python train.py --norm="rmsnorm" --norm_place="pre" --optimizer="adam_variant" --lr_head=0.0167 --decay_fraction=0.816 --decay_shape="linear"
Each number is 500 + 50 x the weight over its row's rms, rounded and kept within 0 to 999. Layers, rows and columns count from 0. Numbers have three digits each. The size before them is the row's rms in percent of the matrix's.

# up: layer 2 MLP up, 1280x320, rms 0.0577, rows 1231-1247, columns 240-319
# down: layer 2 MLP down (transposed), 1280x320, rms 0.0427, rows 1231-1246, columns 240-319
up1231 100:536539422452458556498506438424448553478554557406441464529526505430534498520519447495495601576608468481452522467451537540484568424474511579481540547486455486480567570523530513534478487460446557458466448588508541456447444526477496547542584514
down1231 098:464447556545494441481503510469510484545557564506508531480463495505452554520564485479495461528510513525466528509418436508557475528425483543555397502526444542517440371509465489561460560542586550494326498488549507470474549520560390562492545458
up1232 101:537518510468510549441481419477529499511518575491495547453513505504514480518493391415571481403417406441559606563423458515474544448490556423504498491475518490484572498533514555409511496472457542521596501497463514504522410564526419504573592440
down1232 100:536472564523443502453566615474505525501467529435525414479445571401506529464456426509523483548505529472543537378425485503489422560527536553576446518528537575572500493519370470377493486597488474480400530524652527552467502504578494466432507548
up1233 099:468532601503538565473493521455479531407449463443463509511461483497525550497547559456400582462482542447529525495457505537494544444572536531489577475442492563521472460647523509427510481470485484507430537494511457475520550528521545451424514389
down1233 099:521487469442457430592452604507430514538401563449509485513452460424499386517489459490507499498452474460433452477565578546509416439533454456442363402533445453478560450458463532504449459557548467510594452541466542494423430471497498501487445355
up1234 098:468560552457463429482457445446499471502532493524551472524513390497459535476579535469501483435543510517516440506514472451508454584493453555473459481508441462449565537656478456552539505470497490482459589541482611528587510486574475449507532465
down1234 098:678358462595585514494541496514538457488443470499521558567424540502476559497472493421455445462539526476462493460480453444556524499481517515461488439469486429478546483566451470473539534527530439523508545544532461457489480499433508575548550513
up1235 098:491494592556505533497446502453520632519600498499446503569462473496512514523547441435517467541559424483550563458397528500557584439526490469553461428458536510409479585522501577551558451448510500509441377466536536529495542526534509457454578537
down1235 096:427499465473581541582510468473472516465513455490528449575511509475520472459474620461471425505503583514472493476482476494451515425467492566484583411598429541539515513501472420476436531478573454592470492508555519442520454570529474515480442438
up1236 103:535534459526462535426458460493465554510538610528469505500589419405453421389531524476536451542383494497477553548409492432474521516515550568534547483434443445481474506459495463519474451481593437563554582631492557521416519433530475537497526523
down1236 105:510525498404562529491492486472460472466495526479486645416629505492528560528455570503425583502546472516459478490447454506482504541493555460521570468519430629502541529536528592532479496532548520494589503450459439461483553596552477396524550487
up1237 094:549468437423561522502502465513559441518534524550482527579462511537493502500582515426548456534473626500377395545542564560533496519533543550449400555576555544423411463478550459545386550453553454480445495486569535547420513444387495548495551486
down1237 091:489575489499477455367476609478506510476519516517545398486509530547415479468528416562514526531460491477475475466489442485555551467461407450577510525532506461520453502467370486556483492573578503512577562532548477428504449486442368349491547603
up1238 107:599555489502496444516467476460537566581540535502438453488463483452518565529597509471547570533493479470541492536549485504469468431604500471495541516443477479444406463482572518457558421482582431457454472476525554498462544494500569548412564474
down1238 105:567490414595440560513519468523506534435463482491454459485483455417496549574537581531531601444604537591469508421476503481508498572420528409474535508551573508508483569579499387487407538456482525540394565497581576506507570456603485470511529466
up1239 098:538617453515453454489451496535513444475489454428502432468521470521549579532494374508509445463512447401480425501454469475592433560476584430411470502497438462472407488475439536522504575535527518511579589573487520590559477521544550386558420467
down1239 094:545559446459500459529552536571517486460534560598512572482492452373511443411536481449534438448438468557620425498567580504467461550555563488575469582455517481483438579456543454400625477520510363484449508518487484498490526527478492398448446535
up1240 093:501395533549541540454446427474473522530549539406488465477440566496490467557451526459520579547493515510537488488530429420514544514495544436394532578470518491435491465536500447565545457499486493507535535446514433452576594589432508563554510502
down1240 086:511451508530586515558487502510527465462494544520548526470502492493523487518511452512467468502505444506456534587470513521445478453421484525593514491533492453557527444521413519452501506498503475401510569536462486427452469486505470601496465512
up1241 107:531548515482518438444527403501457510512448460467595480450623425431594540457471500542550507516437469490474503539446435532524462522553510504455487563457533467500523522456600436469532464491430540458551420416476420491478482449403429479544459495
down1241 108:428509407459428468498435415520448531477449470444507475575508498461503371459487551525526523463446414437556524549475472470471470482475454561496471560522458453539534452545488546460440549487512506481483530597531543575551480444514557478503450463
up1242 109:475537449508550437494486550496475458396631526544447432550499459571525490419527522447586589480537503477505474475513518538591556498555444578443497550633491492476388500514493514433585493486475460455474527424531496523451497471449385492451520529
down1242 110:493488513534544425451521616421556555541448372458432475504537486458479531499427567466509521551547469540563521557503468598410482494435470511542481422547490529380552395556535597567458504512499515463496528511569511566476556457480545384525499366
up1243 084:569512445444462513519527505482488489562409590477486529562508461482561544579517527569498524445591496432559506433494413474428586452485496634602526475473429495538491508518604457482519561438482466573573401545499534454460402411603551570459543447
down1243 088:468468588506582500608453560485527545464521428517541515446426556561451554428541423447384473516397538508358494585420559563494507527481518456427364504427573555455467488548486517571502403566597496482447475549507501475529625598468454501458501543
up1244 101:558561604398430518484469455459475470484487409597496453595433539490453592463433512491479512386514460498515409397496489480452461456515517464479457463512488458441470504499585518525503546460529578535588582547536444527643539506510545530470451508
down1244 097:449412455459495477389509558582530480518469567522518540488554513508502468503510554458423506501514578558436535411531562532394469478567429468497418548408495374521517532489498509455376391468446519487546548509433446505444552421523466437546418468
up1245 088:436486511510518483535423552469533579497600544416492450452567509518534528544416482423525525573534563433493482509507490510533470511531575468578452460517556545469459551517471516490504418421513489516509526456560479516548532483558519477505468528
down1245 086:520554448496491458588547363504505501506423453529561469598512553556520493487500553524410392546449451532542550437470532452559504505493488493570517516568469460499551566472490423544593467486451526360568522319465576570507542497563406476501501519
up1246 111:474529483427525463482373476507512419547521563448461562547516428537451529554443507542541497531455563402516460616444564467487455459528531459529565568501466464509445609491533465587471487521507406502566481581529460532484379484479548527513538507
down1246 113:553451517499502416508421530465525495538479376483606471479483484548522489505521542565465438515472475547581535494506422486559600515445559581453455416396559506516484488565471472501605579471425468548584412485518433481502530514587531461487419516
up1247 081:513475462502501451411474512506462514406537472489435460449516475434499452530476446540581482449485492397510419489573535501486457476550482543530509459439484554484524525498594466429415467474451548567577484508464557486609592515498401533493497440